config = dict(
    head_dim=64,
    intermediate_size=832,
    qk_norm=False,
    bias='none',
    tie_word_embeddings=False,
    weight_decay=0.015,
    train_tokens=200900000,
    max_steps=12262,
)
Each number is 128 + 32 x the weight over its row's rms, rounded and kept within 0 to 255. Layers, rows and columns count from 0. The size above them is the row's rms in percent of the matrix's.

# layer 2 attention output, 320x320, rms 0.108, rows 162-246, columns 0-79
size [ 98 104 105  94  98  95  96  99 101  97 102 101 108 105  98  95  95  94  92  90 102 105  94 103 108  98  99 105  99  95  99  97  99 103 108 102 101 107  94 108 106  91  96  96 103 104  98  99 102 103 106 110  95 106  95  98  96  93 101  95 104  92 101 104  92 108  95  95 107  90  96 110  96  93 101 104  92 108 101  96  99 106 107 102 101]
[[121 130 164 127 155 176  70 148 157  71  94 186  82 121  91 198 181 160 134 203 124  94  91  99 159 124  86 149 229 173 173 121 133 111  94 135 169 133  82 106  91 168 120 146  99 140 118 126 141 107 150 148 160  40 166 160  93  84 170 154  70 153 150 166 121 155 101  88 127 128 118 130 134 163  75  99 148 139 104 115]
 [ 77  78 141  91 117 133 146 200 118 117 101  95 126 119 140 157 211 168 168  98 175  97 204 171 141  81 110  98 119  99  85 188 117 111 149 157 112 104 143 124 126  82 123 138  46  55 107  93 120 181  82 161 127 141 159 138 109 173 140 155  58 121 122 146 139 118 139 133  59 115 160  95 100 172 103 147 131 183 113  66]
 [190 132 143 123  81  63 100 103 116 123 137 121 144 111  82 110 174 147 152 143  75 141 119 135 113 123 185 115 149 109  71 118 165 148 203 225 115 125 121  76  87 135 121 153  96 138  93 222 118 109 145 130  96 190 189 192 142 133 219 154 203 123 147 233 121 116 140  80 148 146 122  78 107 126 170 106 149  97 112 158]
 [130 182 164 111 125 131  72 107  89 102  89 145 100  45 200  74  84 135 130  76 107  95  98  98 197 127  99  75 103 136  87 101 143 159 168 111 139 128  78 109  77 141 132 153  84 125 145 108 187 123 155  99 120 148 128 152 176 166 108 104 104 170 118 109 128 139 134  85 160 140  99  51 149 117 141 189 108 128  97 131]
 [133  61 105 110 118 167 145 129 116 126  65  84  86 149 134 111 105 166 160 111 127  73 153 122 209  94 139 160 192  75 125 113  53 198  98 134 144 144  72 183 166  84 178 113 124 163 158 171 125 138 174 139 212 170 106 105 139  99 138 132 136 133 178  74 123 171 106 127  87 144 110  75 201 111 156  97 112  95 142 111]
 [107 109 132 156 154 177 129 173 136 190 123 153 112 110 175  89 183 153 166  95 134 157 139  91 140 189  81 141 144 115 138 136 118 106 131 135  72 129  85 124  72  62 146 102 137 131 139 112 191  89 100 191 161 113  93 107 130  95 105  90 148 133 116 174 135 143  82 140 122 135 131  93 101 138 155 114 169 104  91 115]
 [123 123 104 153 149 154  78  92 126 161  78 148 160 161 149 124 121 150 196 152  96  56 183 139 137 102 120 142 115 108 130 150 113  81 189 134 132 137 105  83 102  82 120  79 125  99 104 135 100 124 184 123 167 164 103 104 105 129 163 134  91 130  75 153 116  86 135 132  90 125 116 149 163 141 176 136 153 149  96  94]
 [154  55 187  67 180 140  88  71 152 110  15 124 113 138  84 165 123 150 105 158  93 129 164 122 147  36 109 136 104 116 198 118 131 171  81 133 147 218  97  85 148  59 131 102 124  96 121  80 126 117 147  28  88 104 108 159  89  68 111 123 102  92 146 161 116 132 120 128  74 129 137 110  98 137 152 196 170 128 133 117]
 [104  87  92 119 155 106 129 145 140 163  77 128 104  91 118 182 182 155 123 111 102 117 155 109 100 105 127 166 102  85 169 160 106 188  84 140 116 170 180 116 138 129  86 120 110 135 107 104 107 124 117 196 110 130 167 108 182 133 145 207 161  59 132  39 120 122 128  95 115 198 148 134 141  96 179 147 107 114 136 170]
 [153 105 107 121  92 189  80 138 156 149 150 104 167 121 110  77  89 101 140 149 115 110 161 174 144 126 111 141 147 138 134 126  98  84 159 158 131 140 124  84 125 123 132  77 158 136 155 143 124 151  70 111 205 131 138 177  91  74  73 167 181 149 101 131 124 154 123 146 171 137 156 105 151 144  86 146 151 144 126 153]
 [164  82 168 171 117 105  39 103 138 148 178 114 114 234 138 152 127 119 145 162  61 103 118  95 146  91 120 103 163 143 142 143 133  70 127 124  98 138 131 136 119 151 122  89 124 204 213 134 173 172 197 108 155 129  95 122 186 139 171  91 147 101 130 152 100 163 148  73 109 135 160 109 161 172 179 128 109  97 115 135]
 [ 80 185 100 124 104 146 191  46 137  89 148 155 130 168 134 113 163 131 210 127 174 153  85 107  93 172 122 136 163 118 120  97  99 118 133 167 149 126  95 127  73 164 172 117 137  61 117 101 156 155 111 161 166 106 134  66 127 111 174 141  97 156 114  78  94 159 126 150 162  72  97 123 108 112 167 116 109 161 137 142]
 [144 167 114 134 111 108 148 174 111 153 146  89 186 164 116 153 122 152 144 130 156  48 118  96 131 112 156  97  87 139 142 170 206 105 153  49  69 150 134 140 152 157 135 146 158  98 111 186  84 124 182 107  90  81 116 123 163 116 142 130  83  79 184 115 180 109  79 119 135 109 147 167 132  46 103 115 123 147 136 158]
 [162 177  90 150 119  87 123 128  95 225  59  87 159 112 125 125 132 136 146 182 168 117 149 160 159  62 108  94 146 105 175 165 130  68 122 110 107 169  99  97 158 127 124 128 165 178 185 167 123  89 122 136  79 104 116  90 133 129 164 154 161  70  92  65 101 102  93 123 107 161 114 105  58 134 169 169 130 119 143 166]
 [189 168  97 108 171  92  90  85 135 103  91 112 206 118 107 150  71 128  77 128  74 135 106 138 187 132 120  21 163 108 100  56 134 156 136 147 124 166 157 143 135 144 115 129 108 146 175 133 148 143  81 167  66 198 185 103  81 131 125 155 108 132 149 125 134 148 163  65 109  97  97 132 117 118 184  85 121 134 158 131]
 [105 162 129 112 176 223  71 185 101  69 190 123  72 137  78 190 135 141 108  90  93  93 103 130 121 161 124 101  80 162 111 134 113  94 166 123 154 159 170 123 189  57 174  92  97 146 141 154 141 129 198 107 128 150  73 133 142 155 131 154 102 110 134 180 201 119 108 127  97  81 116 111 144 158 131 159  70 143 176 180]
 [115 173 135  79 111 106 121 204 116  80 173 108 163 142 165 117 178 128 140 158  60 151 191 127 150 172  89 110  67 122  85 147  91 193  88  87 127  45 103 112 120 162  96 129 100 155 116 102 150 127 166 179 131 135 103 171 129 177 148 151 111 132 101 136 114  51 152 167 199 140 100 136 120 140  94 175 114 144 108 119]
 [ 92 145 165 154 144 129 157 172  91 157 130  93 164 159  73  57  97 130 104 151 183 140  73  55 150  99  78 170 181  87 167  84 113 223 109  87 137  90 139 121 121 180 130 160 106 138 103 175 151 195  94 142 174 161 202 125 111 155 128 179 138  62 170 128 135  88 126 133 112 150 137 125  98 194 166 159 113 110 123  94]
 [134 100 115 169 114  60 179  88 206 154 188  88 133 106  84  84 171  87  95 101 130 111  59 162  26 161 101  75 160 174 148 194 115 126 122 117 110 141  94 151  80 149 128 183 166 154 107 102 144 189 125 162 136 108 155 166 131 112 103 120 160 123  69 164 120 143 104 100 172 124  98 141 160 106 150 118 124 182 121 114]
 [ 93 123 200 120 166  95 124 145 200 106 108 105  92 150 130 127 115 156 117  92  74 118  96 130 133  90 137 141  97 139 182 188 148 126 124 142  99 142 124 146 162 183 170 137 138 144 123 165 142 111 133  72 209  58 152 127 106 117 105 153 141 134 194 162 116  82  59 145 106 186  97 131 115 106 143 168 194 108 125 143]
 [152 155  69  83 136 124  68  82  85 150 182  86 114 169 182 132 127 155 103  96 140 131 182  90 188  44  86 124  95 109 150 153 113  91 168 127 113 107 138 130 119 144 206 127  94  94 127  86 144 145 153 100  70 125 167 186 148  61 160 138 130 105  78  96 112 133 141 116 104  84 136  81  80 152 106 153 150 163 188 160]
 [176 170 102 162 135 134 141 146 201  82  91  92 178 165  74 149 100  77 100 157  52 142 146 201 164 134 175 220 145 121 134 128  62 106 123 104 120 171 151  88 210  39 151 128 111 167 117 179  71 115 110 104 175 115 128 108 133 155  73 122  95  99 129 122 137 170 142 132 107 111 198 128  94 172 135 122 136 127 114 131]
 [111 118 146 125 129 121 124 165 186 110 154 167 219  43 137 128 120  90 138  93 152 162 128 155 118 138 201  96 113 178 168 150  74  85 153 101 135 159 157 138 176 153 138 113  91 154 109 166 186  78  67  80 110 118 112 132 116 114  94 107 147 176 108 106 121 129 144 141 111 108 112 128 109 149 110 129 129 160  83 117]
 [118 150 141  57 153 182 118  96 189 110  91 174 137 160  85 156 121 134  94 127  93 168 126 119 195 148 153 158 125 141 129 135 137 144 139 111  78 149 189 156 129 157 112  84 144  49  93 112 159 165 134 114 104 133 105 141 163 163 179 109 114 122  97 106 106 102  87 129 109 100 107 146 151 123 109  92 123  61 136  89]
 [200 208 154  94 181 125 108 130  56 191 199 142 112 110  82 134 152 115 111 183 178 147 105  93  82 207 126 139 163 104 115 190 120 168 155  91 192  92 109 199 144 130 115 133  39 184 104  88 185  49 104 179 123 159 100 169 128 190 104  90 147 134 139 130 138 102 146 196 116 107 170 149  98  76 110 115  97 155  85 123]
 [ 63  78 109  89 139 157 178 184 134 106  65 135 128 102 117  88 129  87 117 114  70 137 186  77  77 152 119  73 124 194  99 164 164 157 155 141 157 122 126 152 132 154 167  92 133 143  95 160  73 181 157 141 132 132  87 151 125 173 179  81 159 129 139 124 133 129 147 128 218 161 122 141 176 140 124 100 117  65 134 130]
 [134 132 167  88  94  97  83 126 145 154 177  68 119 148 158 163 100 145  41  79 119 115 128  96 196 104 131 143 195 138 150  84 102 127 119 115 152 167 126  75  99  68 101 162 113 202 194 138 109  38 142 104 132 116 200 122 127 139 114 110 140  85 100 123 200  99 134 122 140 128 174 113 140  84  87 165 159  84  80 137]
 [204 152  94 137 146 117 154 132  72 134 174 181 103 106 128  82 152 161 226  89 172  97 174 101 123  70 110  43 168 129 117 108 116 148 134  95  67 152 111 168 237 163  84 148 158 133 178 118 167 164 158 203 150 148  97 127  78 117 120 130 140 155 186 150 157 134 169 165  94 142 158 129 124 123 131 175 104 125  95  98]
 [163  89 114  96 139 166 133 112 116 102 150 176 143  97 188 166  98  97 167 116 142 166  72 135 158 149  73 117 158 133 145 123 208 150 141 124  97 145  88 150 159  33 138 211  96 108 149 117 163  96 103  79 132 106 142 137 132 129 196 197 177 105 194 142 142  89 101  86  86  87 152  99 102 141 163 114 150 132 114 154]
 [ 94 126 124 106 137  92  90 130 130 119 130  88 152 168  65 166 105 133 120 120 153 135 176 118 145  85 130 172 121 140  92 144 161  77  86 175 132 119 109 101 113 180  94 175 196 101 132 120 116 151 164 120 154  90 155 199  83  94 208  92 128 178 159 176 140 151  90 146  67 120 129  85 109 125 151 103 176  98 183 148]
 [184 110 163 103 104 100 129 114 170  94 173  79 191 123  79  84 124 127 113 144 112  39 112 107 112 124 100 143 112  74 142 171  48  91 109 103  96 168 122 129 144  53  58  92 169 166 153 121 138 119 113 117 161 126 165 125 135 134 151  66  91  97 123 148  75 123  77 128 162 153 102 128  56 104 161 160  95 166 182 127]
 [109 161 148 204 166 127 135 149 173 147 125 129 107 154 100 165 175 190 100 156  80 115 113 129 159 101 159 147 132 106 132 150  79  65 111  94  19  67 179 173 102 225 114  93  85 104 116 181 106 101 129 135 123 161 149 172 177 147 131  94 138 176 142 107 131  96  94 152 160 105 153 123  86 131 195 151 116  82 131 136]
 [107 131 158  57 105 117 175  89  49 106  98 118 149  97 212 132 129 202 176 117  56 162 100 133 128 126 126 118 116  46  65 134 100 157 135 122 160 141 144  87 143  76 117 127  95 159 135 175 154 157 174 148 135  97 148 119 170 110  99 133  82 126 139 164  99 130 115 118 128  99 125 114 151 128 123 115  78 147 111 101]
 [210 140 140 104 115 125 142 126  63 124 121 134 139  74 153 168 188 139 161  88 116 127 151 135 104 160  92  31 119 136  91 186 153 147 123 113 157 186 135 123 139 190 124 106 147 183 122 198 102  55 109 140 128 134 103 114 145 144 139 130 104  71 192 157 122 160 117 223 100 139  80 147 133  95 190 121 123 118 129 192]
 [160 175 154  94 139 129  79 151 167 168 130 116 132  94 134 142 117 133 114  79  98 107 134  53 178  79 158 119 140 188 115 109  81 177 128  83  85 133 144 155 110 146 125 119 123  71  86 133 109  99  55 150  29 126  89 100 138 102  61 143 140  87 116 107 127 150 142 153 131 167 139 143 133 163  62 138  96  93 149 157]
 [ 78 100  62 154 142 149 158 140 132 116 125 173 190 113 127 132 145 187 107 144 149 148  85 150 112 161 167 153 173 126 104  93 165  97 158 143 119  98 114 175 108 137 111 135  83 164 127 120 127 131 103 135 143 147 149  58 156 130 154  92  55  81 127 181 113 131 184 114 156 155 123 122 143 120 116 105 166 120 115 133]
 [135  79 140 133 127 212 122 156 124 140 148 115 131 139 164 147 173 130 111 182 180 123 143 143 124 102 174 151  65  96 117 187 167 150 130 127 121 118 113  87 137  89  90 148  71 118 123 149 111  79  73 123 126  30 176 150 133 152 129 155 178 216 131 110 121 122  80 158 129 110 119 152 126  88 135 193  84 136 121 187]
 [121 189  74 108 128 130 128 133 156 107 180 134 117 146 125 173 105  63 151  63 141 185 150 206 163 125 176 123  86 144 174 106 155  90 177 106 143  86 126 128 134  69  15 219 122 155 107 137 161 156 144 185 175 146 104 103 127 118 108  79 179 177 159 146 112 187 184 117 129 151 114 107 139 100 195  46 155  90 147 146]
 [173  99 141 164  71 171 148 181 153  69 144  81 114 146 168 105 197 162 132 143  90 149 137 113 141 155 100  98  78  85 131  64 124 153  38 101 157 127  91  68  85 182 204 134  60 107 118 165 169 116 128 149  76 119 152 137  98 100  69 100 145  89 158 160 142 127 130 128  97 112 181 100 141 149 139 101 127 181  68 123]
 [ 62 124  73 131  72  80 184 203 121 123 114  83 109  98 106 146 137 149 165 169 150 145  60 116 169 149 156 161 138 141 155 154 138 130 139 117 160 159  96 170 114 152 123 133  92 162  94  63 166  76 117  95 171 161 130 104 133 128 142 151 166 174 103 187 100 160 135 111 163 124 136  61 170 129 136 138 138 145 179  93]
 [177  99  84 132  92 135 149 102 156 122 151 166 131 132 112 156  75 104 124 128 109  97  88  97  67 120 153 137 150 188 119 149 153 149 131 125  85 112 125 171  95 164 113  98 124  87  83 130 133 149 172 114  73 124  94 128 199 120 119 147 121 168 121 116  79  96 132  89 121 163 131 150 111 136 156 133 142 168 132 193]
 [163  64 133  42 151 104 186 177  63  99 139 172  84 122 106 171  87 105 114 196  77 148 102  56 115 182  56 129 148  86 152  94  81 116 119 207 144 134  87 140 106  76 127 151 153 204  98 155 145 156 158 140 146 150 118  97 119 165  98 107 151 124 117 190 106 122 164  96 142  87 114 122 115 164 126 105 143 126 130 144]
 [123 133 213  68 122 123  82 141 178 106 136 189 123 124 201 114 110 142 150 166 157 132 125  77 160 128  97 182  41 169 101 117  74 166  62 153 107 115 140 140 171 131 181 128  85 144 133 128 171 131 156  80 142 123 153 167 119 156  83 171 143  93  94 138 152  88 181 170 121 125 147 130  87 190 132  80 139 115 119 126]
 [ 72 156 177 129 135 148  86 127 141  67  68 146 125 149 170  70 155 141  67 186 144 174 132 150 143  64 103 139 121 145 169 169 151 137 182  67 131 173  99 153 108 143 141 136 188 109  62 134 111 146 189  88 154 202 145 129 124 103 155 149  94 145 132 106 116 126 115 158 135 142 123 207  48 157  63 168  83 124 115 111]
 [137 136 113 130  55 107 180  63 148 113  80 227 109  68  99  73 116 115 131 157 123 212 184 103 100 150  86 141  74  87 116  74 138 116 140  98 178 121 121 149 167 132 136  57  81  80  82 134 151 104 185  91 125 109 145  88 172 135 151 110 111  97 112 152  99 136 119 154 140 151 157 104 125 149 106 146 103  94 159  59]
 [134  44 119 110 145 177 115 109  75 132 126  90 118 114 128 146  67 136  61 133  77 127 155  75  87 120 109 150 126  69 148 213 222 100 141 128 147 121 151 159 119  73 118 103 178 105 147  69 136 143 138 128 105 142 136  71 131 153  84 107 112 110 153 163 140 135  85 133  98 201 141 146 136  92 168 123 127  83 157  96]
 [ 96  95 124 139 107 115  99 153 157 128 131 100 118 135  59  96 153  88 129 113 123 101  91 146  96 125 152 122  94  30 138 105 145 104 158 165 130 119 177 130 163 119 101 176 111  84 159 153  86 134  96 137 146  95 100  95 105 138  75 177 116  95 186 166 161 145 157 128  95 138 111 158 183  98 126 167 161 113 187 144]
 [118 137 193 161 101 157 153  80 105 124  65 164 130  70 125 190 124 172  92 138 142 154 172 185 111 150 115 106 123 199 121 121  56 149  78  94 174 148 156 110 180 170 196 180 165 132 123  38 128 173 133  74 102 187  97 184 133 122 164 103 120 164 148 111  92 150 153 100 142 102 132 122 141 126 209 152 150 171 120 130]
 [117 136  59 123  88  92  61 175 121 187 192 161 156 132 160 137  52 103  81  96 123 100 147 143 171 152 107 121 134 122 120 149  91 152 133 126 125 104  85 151 155 119  92  72  61 136 118 200 169 111 166 110  72 137 125  84 196 112 119  89 176 120 128 135 125  79 135  96 197 165 157 139 144 161 190 151 141 136 104 122]
 [151  37 135 129 107  93 194 108 160 126 135 108  88 135 127 152 169 150 130 165 139 220 119 146  98  87 124 123 114  79 111 102 181 158 119  32 145 113 141 126 149 101 175 103  38 150 129 129  94 105 120 113 154 112  37 108 153 148 165 108  67 122  97  63 124 188 134 120 106 109 116 102 131  64  74 132  99  97  78 164]
 [115 153 160 153 127 130  35 164 141  98 165  64 138  27 112  61 215 137 140 139 157 172 197 112 165  62  92 151 111 139 161 122 138 148 183 163 128 113 100 160  81 131 126 125  98  82 148 113 107  97 136 166 143  89 107 141 126 171 158  95  92 177 192 112  71 186  81 124 104 194 145 140  97  93 174 146 163 129 102 115]
 [126  61 129  98 152 154 158  78 150 152 156 115 125  82  53 142  58  34 126 125 106 148 132 166 170 121 151 183 106 110 145 124 173 127 132 129 119 142  96 125  70 160 124 152 100 132 141 179 170 134 152 155 135 119 154 124 122 154 110 135 135 153 161 102 103  84  98 108 114 161 141 160  61  98  86 112 122 219 127  98]
 [147 178 137 138  74 127 135 134 122 109 165  87 115  75 118 128 111 144 100 102 198 107 129  94  91 152  77 106 114 127 130 121 144  53 180 181  72 134  63 148  80  57 103 123 154  67  93 165 138 150  86 124 164 115  86 149 182 160 120 174  95 163 129 146 166 115 142 130 179 133 132 162 149 146 167 121 136  96 167 125]
 [165 150  84  70  70 148 111 142 183 106 143 114 162 131 116 128 106 131  67 129 115  19 221 128 101 116 128  83 143 158 122 144 135 120 154  77 152 154 169 153 123  91  31 118 109 125 146 147 134 117  75 127 182 155 131 203  98 123  86 112 140 155 151  70 118 124 140 109 153 142 131 108 143 124 107 153  90 142 148 126]
 [164 151 105  99 171  73  92 113 172 107 145 161 136 114 104 153  74 192  72 134 140 154  62 119 144 128 106 217 110 113 132 106 185 105 140  86  46 113  76  97  82 137 132 163 183 103  90 194   0  99 125 125 163 139 119  95 120 125 144  84 175  77 163  96  76  72 149 120  85 148 146 144 133 190 130 156 126 104  68 130]
 [118 138 173 102 115 114 207 104 129 121  99 136  93 109  96 130 158  93 196  97 150  74 172 194 227 148 172  91  75  77  97  89 142 159 107 138 108 121 104  87 161 112 103 138 115 166  74 142 120 149 185 117 143 111 117 124 128 142 129  53 134 171 119 153 144 134 105 101 118  93 141 110  98  90 120 204 117 104  74 185]
 [170 158 197  72 163 133 136  65 134 146 114 133 155  87 123 133 162 132 131 149 197 170  89 129 111 112 134 190  35  87 119 119 185 137 142 122 115 141 130  43 144 117  80 142  82 205 128 111 136 130 157 162 134 205 142 136 138 112 199 128 132  96 111 192 104 139  67 136 103 146 145 108 122 105 112 140  45 171  87  96]
 [145 155 112 145 115 135 142 142 113 111 173 120 117 161 123 118 191 135 120 121 140 157 116  73 134 171 136  94 126  66  85 139  84 103 125 136 100 112  84 145 159 151 172 157  88 140 110 111 146 136 131 170 105 116 128 151 182 116 123 115 175 115  98 129 121  99 177 125 167 144  98 124 162 157  75 144  55 125  95 178]
 [ 90 201 136 144 157  94  92 163 165  70 118 108  90 198  78 137 109 113   0 129  99 166  99 126 141 136 123 156 105 153  98 134 105 159 168 156  73 109 121 151 108 167 194 122 135 155 118  96 113 122 151 102 149 163  96  85  59  73 142 180  93  78 168 175 149 106 173 145 111 118 153  54 123 137 170 127 134 102 201 116]
 [141 133  67 129 142 190 167 119  95  74 134  94 128  91  87 142 107 202  58  97 169 116 176 137 106 129 123 134 158 166 204 183 122 103  93 162 159 205  61 143 136  53 161 176 189 120 128 108 140 127 181 126 145 118 127 153 109 161 130 158 107 185 163 130 131 148 137 156 131  95 127 125 135 143 120 138 175 121 227 133]
 [152 189 133 124 135  74 154 128 158 130  92 107 148 120 156 199 109  65 158 170 171  89 168 134 127 138 109 107 135 163 119  88 212 132  87 148 131 167  84  88 189 108 142 121  75 151 150 146 125 119 127 148 103  85 138 149 149 160 157 193 117 167 150 134 119 114 104 165  96 166 143  90 143  45 175 197  96 121 109 166]
 [143  77 186 231  88 115 149 143  97  83 200 130 147 129 108 111 116 130 163 126 115  97 159 128  82 140 117 125 121 186 117  81 138 108  95 105 173 151 118 113  91 123 134 125  94 125 160 135 103 104 119 148  61 151 110 148 101  90 101  87 116  92 136 147 107 135 135 100 153 162 117 165 101 114 101 108 108 149 155 181]
 [146 107 119 177  74 127 110  86 107  98 114 118  63 171 102 151 127 143 147 138  99 131  87 174  89 163 144 133 137 181 136 146 115 112 133 159  64  98 178 127 119  79 147 105 122 136 109  91  83 153 142 117 121 140 159 136 123 228 119 110 158  96 135 172 132 116 125  86 126  85 113 117 124 105 147  77 100 107 131 103]
 [ 66 101 145 143 129 165 152 162 145 156 101  90 175 161 150 112 136 230 116 126 164 114 151 160 174 154  85 148 137 174  91 129 120 109 117 132 138 113 174 168  95 123 155  98 137 107 143  65 154 210  81 127  86 142 130 132 122  90 116  83 178 100 131  86 153 111  93 149 145 133  66 142 143  94 225 149 118 111 131  99]
 [102  67 113 110 157 124 160 116 150 106 119  83  47  91 136 157 113 163 160 187 104  84 175  99 137  85 187 175 133 101 117  90 145 150 183 126  63 141  69 112 171 146 123 147 199  89  83 145  79 112 182 112  96 162 141 132 111 151 125  59 216 107 105 135 140  87 150 121  95 135 191 131 136 157 115 157 110 118 123 134]
 [142 163 102 119 181 160 153 159 121 151 201 190 188 183 150  87 152  87 175 209 174 169 116 127 131 127 147  71 161 117 126 110  92  80 132 186 160  74 201 128 145  73 160 145 118 154 109 163 164 153  94 142 137 181 123  83 164  93 177 113 160 138 170 103 130 115 154 151 106  93 100 115 110  92 147 138  96 110 106 175]
 [171 134 142 147  75 106 196 142  90 102 161 137 124 182 129 113 133 164 158 151 148 167 187  80 120 135 151  95 144  70  56 144 126 152 127 153 142 122  95  81  79 126 144 126  84 150 176 121 110 125 117 112 111  52 140 127 143 170  91 212 154  94  72 147 103 106 127 152 139 120 171  95 112  84 162 121 144  97 185 151]
 [113  59 114 134 182  80 142 154 113 135 102 134 175 104 120 150  85 127 102 189 152 119 119 175 118 151 186 153 172 153  90  90 136  78 112 129 120 101  73 151 108 146  78 139 114  84 107 113 158 155 145  53 135 134 149 109 168 155 130 110 132  54 137 100  80  93 193 128 122 149 174 131 173 135  69 128 105 143  79 141]
 [121 102  70  95 192   0 136  96 148 177 130 129  80 111  98 175  43  66 117 143 156 144 124 159 185 137 108 131 168 120 141 141 163 161 120  98 105 138  84 152 107 189  90 147 135 129 137  71 160  59 132 119 167 137  72 119 109 140 135 149  87 133  74  78 114 112 128  96 125 148 196 120 173 148  80 145 122 127 146 134]
 [ 63 151  94  77 135  95 144 120 176 143 124 140 136 115 118 149 181 109 145 113 118 109 153 159 154 115 103 146  66  93 134 127 136 173 149  69 169 233 114 216 108 103 131  46 136 162 122 181 131 108 160  94 139  74  92 116  66 118 129 136 132 154 143 141 163 108 124 162 126 150 115 120 124 110 148 133  95 185  77 144]
 [113 155 140 104 139 138  82  96 195 118 141 148 160 120 132  85 167 122 142 163 123 134 114 130 118 157 141 174 153  96 129 125 124 140  97 134 141 124 101 163 114 184 107  98 151 121 104 135 105 159 123  96 112 145  92 117 102  78 145 134 102 127 178 132 195 135 141 136 164 198 113  62 101 173 150 137 140 143  67 123]
 [ 82 100  92 134 146 128 144  77 162 149 127 110 130 100 106 120 141 125  40 163 130 152 116 106 144  84 181  96  52  96 178 137 124 100 136 107 154 104 151 140 195 132 146 158 153 139  80 171 142 114 185 167 153 139  97 144  60  88  91 146 167 115 137  96 140 162  77  78 125 107 128 153 144 151 150 131 171 148 211 142]
 [106  85 142 139 134  97  72 117 136 132 133 143 112 163  76 166 101 164 155 153  75  80  67 207 224 105 125  94 127 158 127 119  34 142 144 146 127 126 115 134 152 132 128 167 100 155 108  94 157 126  92 133 170 166 125 192 115 109  94 159 117 133 192 173 165 157 116 140 105  92 144 109 114 144 127 136 150 136 146 108]
 [ 76 147 104  62 164 139 115  92 103 120 156 133 104 164  76 124 134  86 123  95 146 130 119 150 170  67 127 159 142 124  89 144 181  95  98 164 140 118 126 146 119 107  71 147 119 169 125  96 156 105 113 135 124 164 115 102  65 141 141 124 117 141  87 133  83 146 111 131 153  89 173  38 175 146 120 130  73 136 139 138]
 [128 127 130 101 101 169 164 112 109 165 127 146  77  77 111 118 213 155  80 130 146  81 139 128 113 170 159 127 147 140 104 170 125 103 153 113 125 104 139 119 172 126 135 161 197 138  67 124 130 173  22 139 117 171 165 181 132 139  76 140 127 175 195 161  88 118 131  82 119 131 179 141 154 118 183 124 136 182 142 161]
 [156 116  90 154 103  62 158 207 161 173 113 109 121 126 151 132 135 111 107 213 204 120  68  96 159 121  97 137 203 110 162 154 146  98  65 211 131 150 130 138 169  92 105 118  97 126 114 116 114  89 109 164 162 122 165 108 124 148 137 123 144 115 136 115  83 123 102 161 109 107 128 115 146 141 208 131 134  95  85 125]
 [ 49 115 227 149 153 117 118 166 163  89 129 180 160  39 146 113 120 110 172 146  91 188 134  79 140 140 142 183 165 145 151 112 150 170 149 103 144  95 104  59 143 159 114 159 120 154 154 130 104 160 204 105  99 181  96 139 162 147 159 133 125 131  94 148 135  88 139 190 115 133 125 115 139 134  64  60 124 115 165 112]
 [149 108 122 176  99 175 200 104 185  76 175 108 153 128  62 167 110 105 126 164 105 107 113 140 113 138 126 138 134 138  60 135 169 109 143 112 151 185 157 164 125 146  93 129  99  36 110  89 176 153 134 131 157 119 161 103  77 125 109 106 113 125 118 109  78 124  90 108 154  82  66 126  98  96 145 139  82  86 119 114]
 [120  75 169  40 180 151  87 100 169 184 111 111 133 110 131  83 180 102  99  62 133  76 184  66 150 246 147 149 123 157 169  93 118 118 172 203 151 184 125  88 124 157 154 125 159 158  77 159 155 152 133 191 152 123  71 118 153  80 139 242 108 159 145 141 119 134  95 192 101  99 113 207 150 118 137 113 117 127  98 172]
 [129 145  88 167 159 141 114 112 155 161 167 196 148 132 155 135 168  99 108  71 111 140 184 109  78 147 126 121 160  84 145 102  86 184 164 123 130 119 131  39 144 115 178  97  85 108 141  93 134 187  90 146 141 172 133  85 110 182 129 118 134 181 123 109 174 104 145  68 150 145 114 118 134  77 159 163 112 179 145 134]
 [ 65 141 143 111  79  84 101 149 115 106 112 129 119  86 127 112 116 153 145 147  96 130  93  72 136  96 110 205 109 140 142 114 116  60 127 101 164  78  91 133 128 143 128 172 149 163 191 142 123  88  97  74 157 138 126 114 137 108 150  97 118 174 152 167 144 175 114 113  98 185  78 131  56 127 121 110 114 100  88 165]
 [196 125 128 167 134 176 123 111  90 137 113 163 125 169 166 129  88  98 118 153 111 124  48 139  91 158 168 181 123 145 142 132 142 126 107  82  92  69 101 114 161 162  90 130 122 149 127 135 111 117 147 166 190 143  71 210 148  92 142 132 144  40 104 183 140 126 131 110 137 129 136 117 103  77  97 149 155 167  74  86]
 [ 79 104  82 109 167 150  97 114 148  99 128 106 141 131 201 207  63  90 157  97  57  96 182 138 118 155 130  80 109 134 127 137  85 149 145 147 149  50 135 147 158 110 168 108 136 102 161 144 111 121 114 147  73 196 101  80  67  79 157  60 104 126 114 140  94  59 125 117 130 122 130  68 114 186 115 141 125 154  98 104]
 [117 120 142 130  75 119 168 117 121 166  96 146 110  72  64 152 157  97 102 128 142 171 175 126 103 117 105 135 139 106 135 146 170 143 123 127 114 173 171  89 240 135 132 161 138 166 150 172  67 194 162  59 133 125 143 119 138 125  68  84 140  72 126  77 115 130  93 153 156 150 112 132 134 151 125 151 160 145 149 163]
 [101  92 145 111 182  38 143 104  98 149 134  68 112  81 123 158 163 131 101 186 184 127  88  35 126 169 176 164 125 146 167 120 207 109 124 141 118 112 140 187 109 163 142 145 172 146 133  87  93 131 177 114 143 143 151  84 119 108 104 139  63 146 154 136 143 112 120 101 135 176 182  74 148  75 119 176 120 159 119 170]]